{"num_hidden_layers": 16, "hidden_size": 256, "num_attention_heads": 2, "num_key_value_heads": 1, "head_dim": 128, "intermediate_size": 512, "vocab_size": 1289, "hidden_act": "swiglu", "norm": "rmsnorm", "norm_place": "pre", "norm_eps": 1e-05, "positions": "rope", "rope_theta": 10000.0, "rope_fraction": 1.0, "qk_norm": false, "attn_scale": 0.0884, "bias": "none", "tie_word_embeddings": false, "parallel_block": false, "init": "uniform", "init_std_qkv": 0.0437, "init_std_o": 0.0437, "init_std_up": 0.0437, "init_std_down": 0.0, "optimizer": "laprop", "learning_rate": 0.00118, "lr_mult_o": 0.918, "beta1": 0.9, "beta2": 0.98, "lr_head": 0.0402, "max_grad_norm": 1.0, "warmup_steps": 551, "schedule": "cos", "final_lr_fraction": 0.1, "batch_tokens": [32768, 65536, 131072], "max_seq_len": 1024, "doc_mask": true, "z_loss": 0.0001, "train_tokens": 387800000, "max_steps": 5365, "dataset": "wikipedia_en"}
Each number is 200 + 20 x the weight over the matrix's rms, rounded and kept within 0 to 999. Layers, rows and columns count from 0.

# layer 5 MLP down, 256x512, rms 0.0411, rows 51-159, columns 320-383
211,216,155,200,211,224,171,205,196,212,182,201,232,200,199,188,203,167,228,182,187,195,192,183,225,172,207,215,213,180,228,223,205,212,205,219,204,215,225,181,210,226,206,219,219,194,199,210,208,211,211,222,185,194,182,214,164,194,205,203,209,194,199,214
215,183,207,222,231,200,226,213,201,200,187,233,231,186,199,208,163,222,232,228,172,182,214,188,200,221,194,210,208,195,200,218,204,175,192,180,173,191,198,225,189,213,207,185,202,206,204,165,191,171,190,231,198,225,195,205,186,198,201,211,184,157,215,221
239,184,247,201,232,197,181,177,211,189,153,207,185,218,254,233,229,161,132,169,204,250,168,120,244,196,196,177,168,195,189,180,182,193,121,194,150,220,208,210,187,225,198,215,231,178,171,197,237,182,191,148,231,159,200,167,199,250,265,153,152,225,178,149
195,201,194,220,229,174,187,215,171,190,188,200,188,188,209,215,179,169,220,216,213,201,187,200,196,188,146,176,189,200,233,197,190,187,187,209,225,181,186,230,207,183,222,176,170,188,168,203,203,206,187,244,200,219,189,192,196,195,204,177,232,190,185,194
173,199,229,209,197,203,210,135,206,242,207,219,210,198,176,198,166,198,211,224,229,189,212,216,202,222,209,215,205,189,165,197,187,225,207,184,204,173,182,195,220,232,183,204,196,195,200,164,232,201,202,213,180,196,199,195,181,179,188,199,208,190,225,190
202,193,159,195,182,199,218,192,201,170,196,204,218,195,220,183,222,211,215,198,252,215,179,194,188,196,175,198,222,201,242,206,193,202,218,214,163,247,188,211,207,220,228,220,184,185,193,151,201,214,236,222,194,208,233,203,188,216,208,237,232,211,213,217
222,167,231,219,211,200,224,190,164,145,191,181,196,217,234,216,193,199,221,213,177,213,177,163,209,212,182,207,177,204,194,229,208,211,168,194,226,190,223,193,192,229,166,206,220,194,173,207,217,184,205,208,204,205,183,213,219,184,210,182,177,188,196,168
197,187,196,195,170,197,188,217,203,209,214,175,187,199,197,178,204,216,175,202,209,206,192,231,178,216,187,169,191,190,196,222,218,177,227,250,197,176,179,187,227,161,240,208,187,237,204,209,199,234,201,233,189,194,197,226,189,200,177,195,186,184,155,198
199,186,221,211,203,209,212,165,170,208,166,190,225,205,186,210,195,192,193,224,227,203,197,188,206,183,220,203,186,195,218,197,162,201,222,208,211,175,206,215,194,202,186,188,160,185,210,190,239,159,208,195,194,222,221,188,199,220,192,156,174,214,225,216
205,232,232,175,202,208,206,157,217,204,173,208,177,181,203,243,192,171,183,219,207,192,209,211,225,222,189,193,216,192,175,229,191,232,191,197,206,202,216,217,208,207,188,216,224,218,195,178,223,215,193,177,209,211,195,202,186,207,220,202,204,208,178,191
187,181,202,151,220,213,211,217,190,192,201,223,219,208,199,209,180,217,246,198,194,188,216,202,191,192,179,196,228,209,227,216,198,187,202,206,184,188,200,202,200,195,212,224,185,219,213,227,179,180,185,173,202,213,205,192,205,203,183,172,151,192,179,214
165,172,193,213,168,172,216,208,221,201,212,202,212,203,211,184,174,191,258,147,199,199,194,213,210,169,202,159,225,165,220,211,224,195,218,201,203,140,196,173,241,165,204,237,176,202,213,183,197,221,209,211,209,242,203,224,214,194,174,216,197,176,232,243
244,198,158,195,208,200,177,217,206,186,226,199,190,213,213,231,196,190,183,185,201,238,224,192,187,214,195,232,180,207,172,214,170,234,151,190,193,219,215,235,184,206,166,208,197,183,187,174,203,193,188,184,202,211,211,198,202,196,204,181,191,203,219,188
217,161,207,184,192,206,196,189,185,185,221,207,196,186,216,229,214,196,161,229,200,164,229,198,194,180,198,184,203,191,227,199,186,182,169,189,186,199,167,210,224,184,209,178,203,188,228,194,201,211,177,200,200,211,175,208,181,163,190,187,182,207,207,179
150,238,187,297,107,97,285,203,201,295,141,291,252,184,170,126,165,302,206,262,246,155,264,307,84,144,148,113,280,105,215,259,274,113,263,244,245,172,104,117,275,139,302,204,207,183,222,193,163,271,220,274,71,216,155,305,169,143,136,205,278,235,250,243
180,220,189,209,176,159,201,209,168,191,163,213,230,199,160,188,181,222,221,247,188,187,225,199,191,195,157,185,212,164,239,191,210,182,217,185,214,201,189,232,230,208,223,216,194,180,219,181,205,216,223,195,194,204,235,238,220,196,214,175,212,185,224,212
187,194,225,184,213,196,215,243,239,192,159,171,174,207,183,185,208,192,190,164,199,203,165,217,195,194,196,225,198,161,222,203,205,197,227,229,241,188,202,186,205,196,233,218,213,179,181,159,178,208,223,212,184,184,208,225,217,213,190,205,198,199,160,223
200,236,156,196,190,193,198,180,174,197,183,222,217,204,213,207,217,199,249,218,213,198,164,193,211,188,183,199,203,216,205,228,214,193,211,196,198,223,201,200,198,205,222,203,219,197,192,231,201,197,192,189,202,197,199,202,245,208,184,199,187,192,191,180
214,210,206,175,211,211,175,205,169,202,234,223,173,201,177,228,153,211,232,195,225,198,177,156,214,229,205,230,194,235,190,179,174,227,216,164,204,231,246,210,163,239,159,169,205,201,192,222,221,205,231,194,220,193,188,178,237,189,180,207,206,193,214,193
167,190,241,202,209,197,211,202,194,229,199,186,181,196,198,195,210,197,189,197,218,194,171,225,208,167,217,181,184,182,169,209,194,216,203,168,217,195,198,190,225,220,195,206,211,199,214,177,209,192,228,141,209,196,213,212,220,159,204,181,207,187,156,206
189,181,207,208,221,209,212,203,201,191,181,189,166,238,217,205,204,197,190,184,217,221,177,227,197,193,182,181,190,207,181,201,218,175,184,233,209,196,181,196,194,223,216,185,212,221,172,259,217,225,195,183,182,203,256,185,201,212,226,192,226,228,177,207
184,174,163,207,183,210,201,175,220,160,180,144,194,193,198,204,169,189,235,229,199,199,204,213,223,204,211,204,208,233,219,213,207,218,186,183,172,192,197,221,187,207,191,175,186,206,196,185,193,178,156,171,207,183,207,178,239,214,212,181,203,205,244,179
209,178,266,178,222,184,217,190,208,255,203,188,210,203,221,199,196,194,185,184,227,184,216,196,171,173,190,213,205,159,172,190,216,187,204,188,193,191,180,232,193,169,238,196,210,186,188,187,189,238,214,184,166,207,199,205,169,209,227,209,212,217,199,193
196,162,194,178,199,203,196,196,190,197,191,180,210,207,229,198,230,214,181,261,184,192,206,196,192,227,260,188,183,203,190,218,177,217,216,182,207,226,215,204,198,213,219,189,229,179,188,169,186,226,217,186,198,217,176,208,173,221,212,213,216,195,202,201
197,202,240,220,190,206,178,160,203,205,214,184,189,171,206,224,188,189,175,157,197,215,232,179,198,204,211,196,203,201,220,213,179,207,213,212,186,215,209,205,187,178,185,218,179,212,192,211,193,171,204,196,172,152,201,209,174,184,207,250,207,199,187,198
190,198,161,207,192,192,217,196,236,188,199,198,220,170,216,207,205,205,223,232,176,224,196,193,216,222,221,197,197,182,263,185,191,216,205,174,215,219,239,217,212,208,207,199,174,225,219,188,210,186,213,201,192,175,241,192,213,191,229,179,197,189,223,230
214,255,222,212,236,205,215,213,171,197,192,206,203,183,208,199,211,220,210,197,165,216,190,177,187,209,198,207,237,202,219,175,165,228,202,206,206,186,253,196,189,209,198,198,199,205,185,199,176,196,199,177,209,216,209,192,201,170,217,202,213,191,179,225
228,225,174,164,227,176,175,227,170,197,199,198,161,206,218,226,221,233,186,211,199,256,206,183,205,170,242,195,192,196,208,200,183,252,200,179,186,217,272,211,200,244,200,185,232,212,189,208,220,207,216,195,228,201,210,187,223,212,203,188,216,179,194,208
218,224,219,219,217,180,225,197,216,166,210,210,178,214,187,215,181,222,172,201,229,219,234,208,209,206,204,187,208,189,211,174,202,211,212,153,165,235,211,210,192,193,188,194,206,188,211,197,212,199,227,223,200,193,198,198,227,206,184,238,206,183,182,180
179,168,234,193,176,212,194,225,172,228,209,167,185,186,187,197,219,205,230,215,215,173,192,191,202,180,218,192,208,199,188,228,188,213,196,188,204,190,191,214,234,229,226,186,221,181,192,227,194,186,216,198,200,211,209,200,204,220,230,194,197,225,175,246
249,195,223,197,195,178,210,220,224,188,247,209,184,221,184,219,179,212,220,192,213,192,215,177,207,212,201,199,197,203,206,180,220,189,201,169,204,235,174,219,178,199,196,177,208,203,206,231,197,216,195,179,209,173,217,176,221,220,187,212,207,197,166,200
204,178,199,210,203,214,217,196,189,201,216,177,211,200,205,204,175,206,219,189,219,190,186,195,214,208,227,196,211,234,225,203,229,242,201,189,172,225,238,196,182,211,187,181,152,210,190,233,178,194,200,196,182,213,208,175,202,201,205,182,187,210,208,197
179,167,200,217,199,186,217,211,208,199,163,229,182,197,222,163,196,220,177,236,215,185,203,201,188,222,159,208,223,171,191,170,209,219,198,195,226,226,201,203,218,202,218,209,210,222,183,216,192,187,184,235,193,229,226,202,196,169,205,187,228,216,221,229
181,191,222,177,174,228,221,201,242,208,230,201,190,224,174,189,196,228,198,225,238,206,192,204,213,171,196,224,199,193,174,203,215,175,207,178,218,209,197,212,201,208,193,207,227,180,176,201,189,196,189,214,186,208,180,204,179,209,202,212,202,191,171,167
175,190,204,155,200,211,191,227,177,182,230,217,224,218,201,227,178,234,210,207,188,201,216,199,173,197,208,191,223,191,217,187,209,221,192,209,195,194,207,209,214,222,187,220,167,164,158,189,205,181,203,219,191,186,185,208,224,218,162,215,221,196,207,180
205,172,218,236,179,193,226,190,206,227,173,244,187,204,181,149,191,219,198,211,186,167,189,243,160,167,151,150,219,183,220,210,212,176,233,241,193,173,173,198,220,161,228,195,190,256,210,207,195,180,238,153,178,210,183,233,224,142,173,232,204,213,225,216
225,213,202,182,205,182,211,230,222,210,184,195,192,174,184,180,175,189,195,195,151,220,175,216,206,211,207,217,198,210,176,223,209,204,197,185,192,215,191,184,207,212,189,206,224,224,197,177,204,197,214,150,200,218,193,211,234,209,194,265,217,195,183,203
213,197,224,197,182,171,242,195,185,209,239,208,197,220,200,217,226,201,169,214,205,208,223,200,196,201,203,193,198,179,162,220,201,215,180,215,228,198,192,196,193,189,200,224,213,208,204,179,189,199,211,179,190,167,217,197,215,187,212,207,175,212,203,225
206,182,258,219,188,206,233,217,169,201,205,199,182,208,211,182,221,198,186,180,226,206,153,223,205,213,194,200,195,216,204,233,224,214,177,188,171,231,213,205,209,185,191,218,244,213,163,180,226,197,237,220,210,193,219,196,219,186,244,209,216,238,208,209
186,205,225,226,219,207,189,172,188,208,160,210,207,185,208,196,195,195,176,231,211,214,192,204,192,156,218,211,216,189,195,196,205,184,155,193,184,175,155,239,183,211,199,186,192,187,227,217,179,203,225,188,225,194,193,184,220,217,205,196,220,190,240,216
195,214,160,186,221,220,191,198,211,205,187,208,184,211,177,202,210,210,207,227,210,206,203,184,212,193,199,216,154,189,197,238,198,175,179,210,206,213,183,201,175,212,196,202,209,154,212,168,175,182,203,207,177,221,218,199,211,193,217,232,209,230,220,204
206,231,204,225,173,180,225,203,216,218,219,194,213,219,179,173,221,193,205,234,196,178,187,223,183,246,184,223,204,170,237,230,176,189,246,205,186,195,169,198,222,169,207,201,211,189,194,203,214,222,173,174,178,228,149,223,168,142,189,194,200,233,207,215
208,185,202,199,230,216,194,152,202,214,206,193,172,197,208,210,205,221,158,180,196,216,199,215,202,202,225,178,211,167,215,198,204,213,193,199,207,178,213,201,187,245,197,204,220,210,217,203,210,192,223,183,196,208,237,197,196,205,235,208,184,188,181,195
169,215,145,166,209,232,196,168,181,227,206,192,224,182,191,213,200,191,211,214,169,210,184,208,212,178,208,213,210,205,196,196,202,217,214,212,193,181,232,211,210,202,208,200,177,200,218,200,207,156,216,183,201,219,210,189,178,194,191,220,204,223,213,176
226,238,204,188,183,190,182,235,207,198,206,209,180,210,207,216,198,189,184,207,189,178,215,197,207,226,183,194,189,222,198,217,202,225,198,196,246,196,196,213,191,205,186,172,224,221,212,209,213,208,158,200,221,196,197,197,212,199,229,182,185,181,239,221
228,180,210,192,204,194,200,185,179,198,235,192,214,173,218,220,165,215,185,188,197,199,229,189,189,205,197,212,205,212,228,212,193,213,217,176,192,190,204,202,205,212,200,204,181,166,177,202,211,147,173,195,196,207,189,196,208,203,191,188,184,186,169,225
197,225,196,172,215,194,199,192,173,178,209,191,212,201,253,211,228,181,185,177,199,223,190,158,199,247,170,162,174,210,249,199,213,241,206,191,212,235,235,233,239,180,206,191,217,210,171,191,202,212,217,203,183,167,220,207,253,227,185,198,199,171,219,153
178,178,188,186,195,183,211,231,210,188,219,178,200,204,208,222,191,223,224,210,185,209,255,236,212,164,196,198,195,187,229,221,198,206,178,210,193,167,192,215,186,218,204,202,164,248,203,220,227,195,235,143,177,202,225,201,218,197,189,203,190,199,182,225
213,201,215,193,210,208,196,231,197,229,194,208,216,176,175,201,216,204,176,185,193,230,187,208,195,197,188,166,226,208,156,221,227,196,197,231,188,158,202,172,177,208,170,198,203,206,201,244,159,177,204,175,204,179,188,189,194,167,210,243,194,177,172,197
191,196,198,210,222,212,182,214,234,221,219,217,191,187,221,189,184,163,190,191,183,213,168,207,250,234,190,210,228,253,183,190,182,208,194,195,184,178,217,180,187,205,181,212,205,183,138,202,194,197,217,217,194,218,189,196,206,185,183,203,190,222,199,200
194,207,176,202,193,200,188,233,207,223,211,216,195,194,203,198,176,194,209,199,193,199,202,208,180,192,170,177,205,179,211,221,206,211,213,227,203,181,171,174,212,206,203,184,226,200,201,230,225,200,180,182,178,166,180,202,188,217,191,179,202,171,235,175
207,202,188,174,202,228,182,196,191,235,169,198,241,198,208,228,158,203,233,221,167,199,225,199,223,215,177,190,197,212,179,190,173,185,200,173,203,203,220,207,212,198,206,200,157,202,161,233,182,202,225,181,199,180,222,204,190,180,204,171,161,232,195,191
194,213,224,223,206,194,190,203,205,159,230,226,186,186,175,206,192,223,182,188,197,218,158,223,222,187,200,223,184,214,181,173,194,212,214,186,198,217,234,200,234,198,177,214,183,201,224,194,231,193,214,250,158,184,202,206,182,192,197,173,182,206,153,208
197,185,214,222,175,188,216,230,193,210,200,195,206,187,205,167,166,223,203,211,218,190,214,221,185,178,198,186,209,192,193,215,206,187,217,172,229,185,179,179,208,192,220,203,196,239,205,197,209,210,216,233,194,218,192,246,180,219,198,204,188,201,180,223
201,185,242,195,217,188,181,176,164,242,187,229,190,225,184,203,157,190,191,194,211,196,190,207,179,189,196,219,188,227,194,157,204,215,189,198,182,207,204,210,215,190,199,209,175,212,189,206,165,177,192,221,194,185,193,187,175,169,208,215,202,179,181,207
203,197,196,199,232,218,229,193,221,195,180,195,215,203,195,200,224,200,203,189,219,197,209,216,218,170,217,167,224,209,191,241,209,195,219,232,211,206,190,152,234,197,219,184,209,176,169,218,197,188,187,166,184,204,138,200,202,186,201,195,194,224,188,221
174,191,244,180,196,195,221,176,206,224,235,217,196,214,199,200,190,203,193,186,222,177,201,215,218,207,177,231,232,179,173,206,221,159,204,222,207,204,175,220,202,176,206,217,181,204,183,206,187,175,231,215,193,237,214,211,186,185,179,178,231,212,219,227
200,214,214,195,208,205,178,234,191,189,167,211,206,185,181,211,184,197,197,174,194,201,214,188,189,205,221,203,204,176,163,179,189,194,201,203,223,165,210,222,191,227,210,179,204,206,183,157,199,234,204,192,212,194,212,201,214,207,223,192,180,186,180,177
189,168,212,191,206,231,185,205,205,192,234,208,178,198,194,186,217,215,225,173,211,177,195,179,181,188,187,204,193,185,230,204,221,212,196,210,229,222,168,198,225,195,199,208,238,196,196,219,228,150,190,188,190,239,160,215,193,175,228,188,197,235,185,183
180,206,185,198,203,225,193,165,183,215,200,165,210,190,224,197,219,215,175,192,183,211,179,185,207,221,212,198,194,208,205,180,173,209,191,229,203,170,225,221,172,189,210,176,181,215,160,197,233,204,185,204,191,196,192,200,165,227,194,159,207,199,174,176
206,211,243,209,219,207,190,205,205,193,202,197,151,210,220,189,225,166,199,186,240,218,183,182,181,189,191,198,204,210,218,195,176,212,190,187,195,190,210,195,204,175,188,183,189,195,178,221,208,190,221,188,203,196,195,227,246,227,200,217,199,193,208,203
215,181,274,195,219,195,202,196,202,213,218,218,212,193,198,230,194,186,182,175,199,181,157,200,225,200,198,214,203,193,228,237,177,197,194,185,221,203,203,221,193,202,178,219,178,170,172,208,228,241,228,219,174,213,183,197,223,207,201,203,168,202,196,185
212,255,185,205,200,203,248,133,208,222,188,196,232,171,219,176,181,233,224,244,201,192,179,223,205,206,202,188,236,182,206,220,211,210,206,151,200,169,200,191,195,193,195,219,199,200,214,170,208,185,218,195,184,211,204,222,192,211,190,191,234,185,186,202
200,186,161,197,227,222,189,220,249,190,205,200,192,210,221,194,195,196,237,194,173,213,185,200,199,197,241,187,204,212,227,187,194,208,176,232,202,228,216,190,178,188,212,207,195,199,203,215,216,171,195,175,220,216,209,196,209,215,189,183,194,191,190,196
188,243,175,205,220,201,184,222,198,226,197,169,203,185,221,191,184,194,229,200,184,183,223,204,204,243,218,224,205,213,223,208,201,184,201,166,174,188,186,221,176,221,196,219,185,183,232,169,163,226,197,206,170,203,193,205,187,207,179,212,199,189,209,191
219,195,175,224,200,211,209,204,206,190,212,228,223,192,207,180,171,166,217,219,166,193,186,205,180,192,211,191,210,190,219,199,163,222,196,188,212,192,187,199,223,169,208,184,180,200,164,206,208,235,183,183,231,214,202,173,197,222,170,207,159,176,202,193
186,226,212,198,175,168,206,180,188,201,169,208,266,227,190,206,176,222,229,199,197,185,198,214,196,189,201,197,204,207,222,199,178,178,224,163,169,194,189,213,186,199,163,227,187,162,234,230,184,219,194,252,196,251,199,212,215,221,166,202,172,219,192,199
230,173,162,173,204,204,197,161,200,218,237,216,175,201,209,211,149,204,217,212,217,203,176,192,194,204,204,218,213,183,241,188,180,189,191,212,212,216,225,197,164,207,218,221,221,198,206,162,225,200,208,221,167,209,219,211,166,212,192,188,209,188,186,218
169,207,218,204,171,174,210,205,193,226,201,236,257,192,178,160,167,187,224,210,198,170,230,238,177,228,163,170,233,146,223,246,225,130,223,201,183,201,120,208,228,193,218,220,160,207,192,216,184,240,172,186,175,191,157,222,204,177,183,178,203,201,194,262
188,185,245,199,199,190,212,178,195,195,195,202,233,208,195,210,199,202,195,254,183,224,199,200,204,186,199,226,186,190,229,194,189,183,193,209,174,231,184,184,185,183,216,189,192,181,211,202,220,217,153,161,211,152,225,193,190,215,221,163,189,186,194,218
216,209,214,202,233,218,220,167,238,171,214,210,203,187,216,186,167,242,171,205,210,192,238,216,225,217,222,207,200,183,223,209,204,210,199,216,195,181,200,206,208,159,191,204,215,214,197,179,218,192,183,194,172,193,188,209,209,171,204,198,193,225,200,204
243,192,185,206,189,189,198,198,195,192,219,190,170,184,182,204,193,213,189,200,179,204,252,199,201,212,185,232,194,219,213,202,221,199,211,202,181,198,200,209,191,166,204,219,203,212,214,176,220,210,244,208,191,171,182,210,243,181,201,229,160,226,214,232
191,203,209,202,225,204,215,208,159,221,174,192,228,207,186,214,234,175,199,203,228,190,157,210,196,195,174,175,195,196,178,222,201,222,200,165,206,173,211,221,190,202,222,197,206,187,189,251,198,191,174,204,222,196,231,184,195,211,186,191,202,204,234,223
214,212,178,176,175,167,191,208,186,241,213,199,192,203,185,165,177,202,225,201,219,204,166,191,194,243,203,188,201,199,183,224,189,191,203,220,238,214,181,227,203,196,207,199,224,185,186,188,212,174,171,187,201,160,176,215,230,196,198,206,187,190,187,222
209,231,231,166,172,191,229,201,190,216,175,189,194,230,212,195,237,187,212,193,195,197,212,228,198,198,196,211,211,175,139,211,190,202,179,224,154,193,194,177,200,209,218,202,164,206,205,189,191,223,185,201,218,197,190,203,228,224,225,201,223,221,227,209
203,196,242,196,207,186,183,218,206,224,205,232,190,184,204,163,247,201,160,189,191,229,165,193,201,235,196,194,179,192,224,209,200,181,190,223,215,232,191,208,208,210,219,216,212,188,202,195,188,188,218,228,192,217,195,204,173,197,221,190,187,209,176,202
217,210,157,172,213,209,204,197,242,182,156,199,195,199,219,197,239,186,199,190,198,228,183,204,200,192,220,181,185,194,203,159,176,201,216,217,216,184,194,188,195,181,206,174,235,235,249,207,230,183,211,144,212,223,210,193,223,228,209,232,197,180,189,217
170,240,217,200,208,220,193,187,150,217,224,190,185,227,204,204,208,228,219,173,212,217,192,196,208,187,192,183,166,208,200,221,184,228,225,225,196,206,211,196,189,170,191,197,202,173,208,200,227,197,205,225,216,201,196,224,190,198,223,197,218,266,202,170
192,201,163,164,206,223,193,164,198,204,207,200,176,187,179,199,193,202,206,200,163,212,176,187,215,207,215,174,222,202,201,192,213,204,186,202,213,189,209,189,189,177,194,191,178,227,201,240,223,235,221,154,217,215,249,174,186,196,176,244,229,183,186,201
187,210,203,229,140,219,194,206,191,195,180,195,219,194,199,211,222,209,199,170,197,171,186,221,204,241,193,171,204,196,222,189,209,202,194,171,183,213,201,212,212,207,216,186,192,204,198,198,190,194,210,218,209,228,196,175,207,203,211,181,206,197,152,192
183,236,210,230,163,183,188,180,190,225,197,212,220,199,164,163,177,249,231,188,175,188,203,256,185,220,185,178,232,171,213,234,200,201,226,192,203,205,209,183,220,195,199,217,201,197,238,161,179,183,237,201,158,221,179,223,221,193,218,182,189,237,196,254
198,195,200,182,195,230,199,188,197,213,209,221,211,187,217,222,179,200,179,192,227,194,159,223,209,212,215,203,206,215,169,189,211,215,202,244,171,187,226,200,167,241,183,212,184,217,229,201,200,231,226,199,203,204,232,171,180,177,180,224,210,202,190,191
215,215,210,206,209,167,209,209,195,197,192,181,195,159,218,203,194,227,200,216,203,186,189,183,220,207,218,227,184,204,221,212,197,197,187,177,168,202,209,187,225,183,220,204,207,220,181,193,213,187,153,151,222,258,203,222,218,204,209,229,205,185,196,222
190,166,213,203,196,195,191,197,191,186,185,203,210,195,180,161,180,188,193,189,190,208,205,206,185,202,172,202,206,179,225,242,210,217,184,184,174,208,177,183,222,209,185,196,189,209,224,194,209,205,193,206,176,200,207,220,220,192,193,183,222,194,177,191
211,208,164,196,200,189,211,220,148,197,209,187,175,200,216,218,197,179,184,200,200,192,207,177,190,206,203,235,187,213,176,187,188,206,175,190,193,248,210,213,161,244,219,182,183,200,177,191,194,244,184,208,206,178,200,199,157,208,185,172,196,167,200,183
181,176,198,198,172,199,156,195,234,191,159,181,202,190,215,178,184,218,203,167,200,166,194,238,179,182,204,219,227,189,170,209,225,208,197,186,217,180,193,200,190,219,177,253,241,186,159,158,177,207,234,232,184,209,176,227,206,236,196,208,214,195,191,194
200,244,228,193,181,219,193,226,178,220,231,166,164,199,200,180,213,188,193,233,213,180,208,219,184,193,203,218,220,196,165,196,224,195,213,221,197,225,223,204,238,190,224,202,219,203,220,212,192,224,183,227,195,184,230,222,192,202,203,225,193,194,211,207
193,212,205,216,201,202,150,194,176,207,223,215,206,191,173,196,243,196,205,192,203,229,182,181,213,186,212,194,217,188,190,219,180,229,215,170,213,204,210,176,196,208,192,177,185,203,203,223,191,208,208,216,221,241,178,182,188,199,220,230,208,216,159,193
231,219,180,184,192,200,209,212,207,202,169,189,208,199,218,205,211,203,195,209,194,212,165,197,209,209,208,202,191,181,182,190,182,196,209,204,191,208,214,239,216,178,180,181,201,161,200,192,179,201,218,202,198,181,182,196,213,197,197,197,216,238,228,187
201,203,178,170,220,229,165,217,195,169,230,185,223,183,215,221,200,214,179,195,203,190,229,206,191,217,209,207,213,219,213,188,192,230,199,215,174,183,243,211,168,238,180,168,208,182,226,196,225,211,161,234,196,167,221,192,206,172,188,222,189,193,191,150
203,220,180,219,194,183,205,184,182,186,176,192,209,215,200,178,187,184,195,207,210,186,187,192,208,222,196,209,184,206,205,184,230,223,169,164,195,209,193,215,189,220,203,211,205,230,192,191,149,175,180,228,212,197,216,186,167,227,174,213,211,194,193,193
156,228,183,195,223,200,212,196,218,209,232,192,207,198,206,251,172,167,197,204,191,189,169,174,214,179,208,243,192,189,184,187,189,178,231,192,197,215,186,200,214,220,187,200,196,193,195,181,229,195,198,204,203,200,213,213,225,184,198,177,179,217,227,192
206,172,222,187,211,242,173,226,174,179,183,202,223,223,206,173,188,181,186,211,216,204,215,174,208,173,212,202,185,233,197,207,199,179,177,229,224,206,209,191,183,180,189,217,209,168,213,209,205,184,195,200,182,222,192,183,242,205,188,166,186,224,200,176
220,218,228,212,191,190,200,172,193,191,196,177,221,163,190,207,220,184,182,188,186,207,199,199,212,204,222,204,206,192,214,213,219,207,182,189,192,181,223,174,221,169,190,187,200,208,199,191,199,200,217,178,191,191,208,234,190,199,212,194,200,222,238,205
174,196,167,227,221,175,215,261,190,206,186,192,172,166,199,212,234,214,144,165,175,209,227,198,186,184,229,213,194,202,167,198,195,214,195,184,184,170,218,216,211,182,204,178,180,211,221,188,182,177,193,201,207,237,214,227,172,180,237,206,198,228,165,221
229,170,215,169,189,227,185,214,216,176,214,185,215,193,194,221,174,179,201,235,208,194,215,177,213,188,199,187,229,188,206,187,189,216,182,216,187,214,205,217,182,212,201,165,242,161,183,231,229,234,146,174,199,181,184,158,229,227,180,235,176,178,223,201
195,158,198,197,199,221,223,173,192,183,205,197,191,191,211,233,165,213,184,227,229,211,193,219,202,218,186,214,187,221,186,207,223,219,181,232,204,217,211,208,175,193,186,174,213,206,188,199,206,192,207,215,230,179,178,203,208,188,193,210,216,194,195,194
175,189,207,169,198,202,196,210,225,167,245,189,194,204,208,207,215,227,188,187,184,190,226,177,219,189,200,202,183,197,207,217,188,206,177,214,221,219,199,189,203,177,189,248,226,166,206,210,225,140,236,255,190,203,183,178,184,201,209,191,199,183,215,178
201,190,194,187,206,209,189,200,198,197,168,202,213,208,223,212,226,203,200,222,199,217,224,194,188,214,199,187,171,178,199,208,179,188,171,203,181,191,191,207,185,209,168,231,199,184,210,219,190,236,202,226,197,176,198,175,199,179,205,193,222,194,194,163
187,212,242,217,193,181,196,160,161,180,208,192,217,211,187,194,236,179,202,215,186,183,160,210,193,215,208,200,201,187,210,183,214,187,231,212,213,194,194,183,208,172,222,216,233,197,243,185,196,177,198,203,184,196,205,225,176,222,208,200,192,223,189,206
191,208,217,198,222,174,212,242,227,218,196,211,197,188,215,186,202,214,212,177,183,189,228,194,202,190,210,209,187,204,199,205,245,209,209,192,200,174,207,171,187,215,209,210,178,217,220,206,215,227,241,241,230,209,189,255,206,217,201,218,216,190,216,201
230,182,199,222,195,192,182,207,166,177,154,188,210,199,185,197,162,204,234,240,161,188,237,220,187,171,205,203,217,194,197,203,203,213,176,149,221,168,222,209,213,230,207,201,187,191,178,200,178,201,191,209,213,181,233,184,206,207,186,174,209,206,170,196
215,189,233,187,218,222,208,237,178,201,230,195,189,211,205,216,200,197,157,191,171,221,194,169,219,219,201,227,184,247,176,172,198,202,194,179,167,218,215,222,168,193,197,192,226,195,192,231,226,204,209,193,225,184,184,196,203,202,217,133,188,202,193,172
229,198,176,180,178,217,200,205,189,209,202,184,223,210,197,187,187,194,263,207,240,209,212,191,183,182,208,164,209,213,212,242,192,194,209,190,192,195,191,196,225,193,194,216,195,186,244,198,196,185,230,231,198,219,208,206,196,215,209,186,206,204,229,203
202,170,174,240,195,163,204,190,196,226,198,204,193,219,212,181,211,183,191,221,248,226,252,220,163,200,160,206,211,170,180,208,207,178,209,216,214,239,161,180,212,168,247,191,222,213,158,137,213,207,212,249,168,216,166,255,210,189,190,202,208,201,175,190
199,198,178,205,196,202,203,221,176,172,233,212,220,174,187,187,217,215,196,185,226,193,210,234,204,167,230,202,202,210,206,215,166,199,197,239,171,191,213,210,201,198,216,170,199,174,204,196,182,206,198,215,213,213,186,213,219,217,210,183,202,199,187,215
199,218,181,199,179,208,190,234,205,219,238,189,203,200,183,208,213,218,212,193,234,208,168,195,199,184,228,204,228,179,178,198,195,231,208,202,178,186,208,164,188,190,242,209,219,219,197,218,212,211,216,214,198,217,162,195,194,190,180,216,211,208,172,195
192,222,221,222,204,185,177,219,184,210,226,201,172,200,238,232,195,188,236,234,166,208,187,188,202,230,225,219,179,192,219,229,195,181,223,183,198,227,221,185,214,216,214,227,202,191,214,208,206,157,185,226,220,237,210,214,199,206,186,222,161,212,185,174
200,192,191,202,187,206,188,187,200,208,184,200,215,184,172,224,147,192,215,191,231,174,212,225,223,200,198,205,203,214,210,218,189,210,193,180,201,193,204,225,194,241,186,191,161,185,219,207,202,173,200,202,183,190,210,180,224,186,208,154,222,194,176,201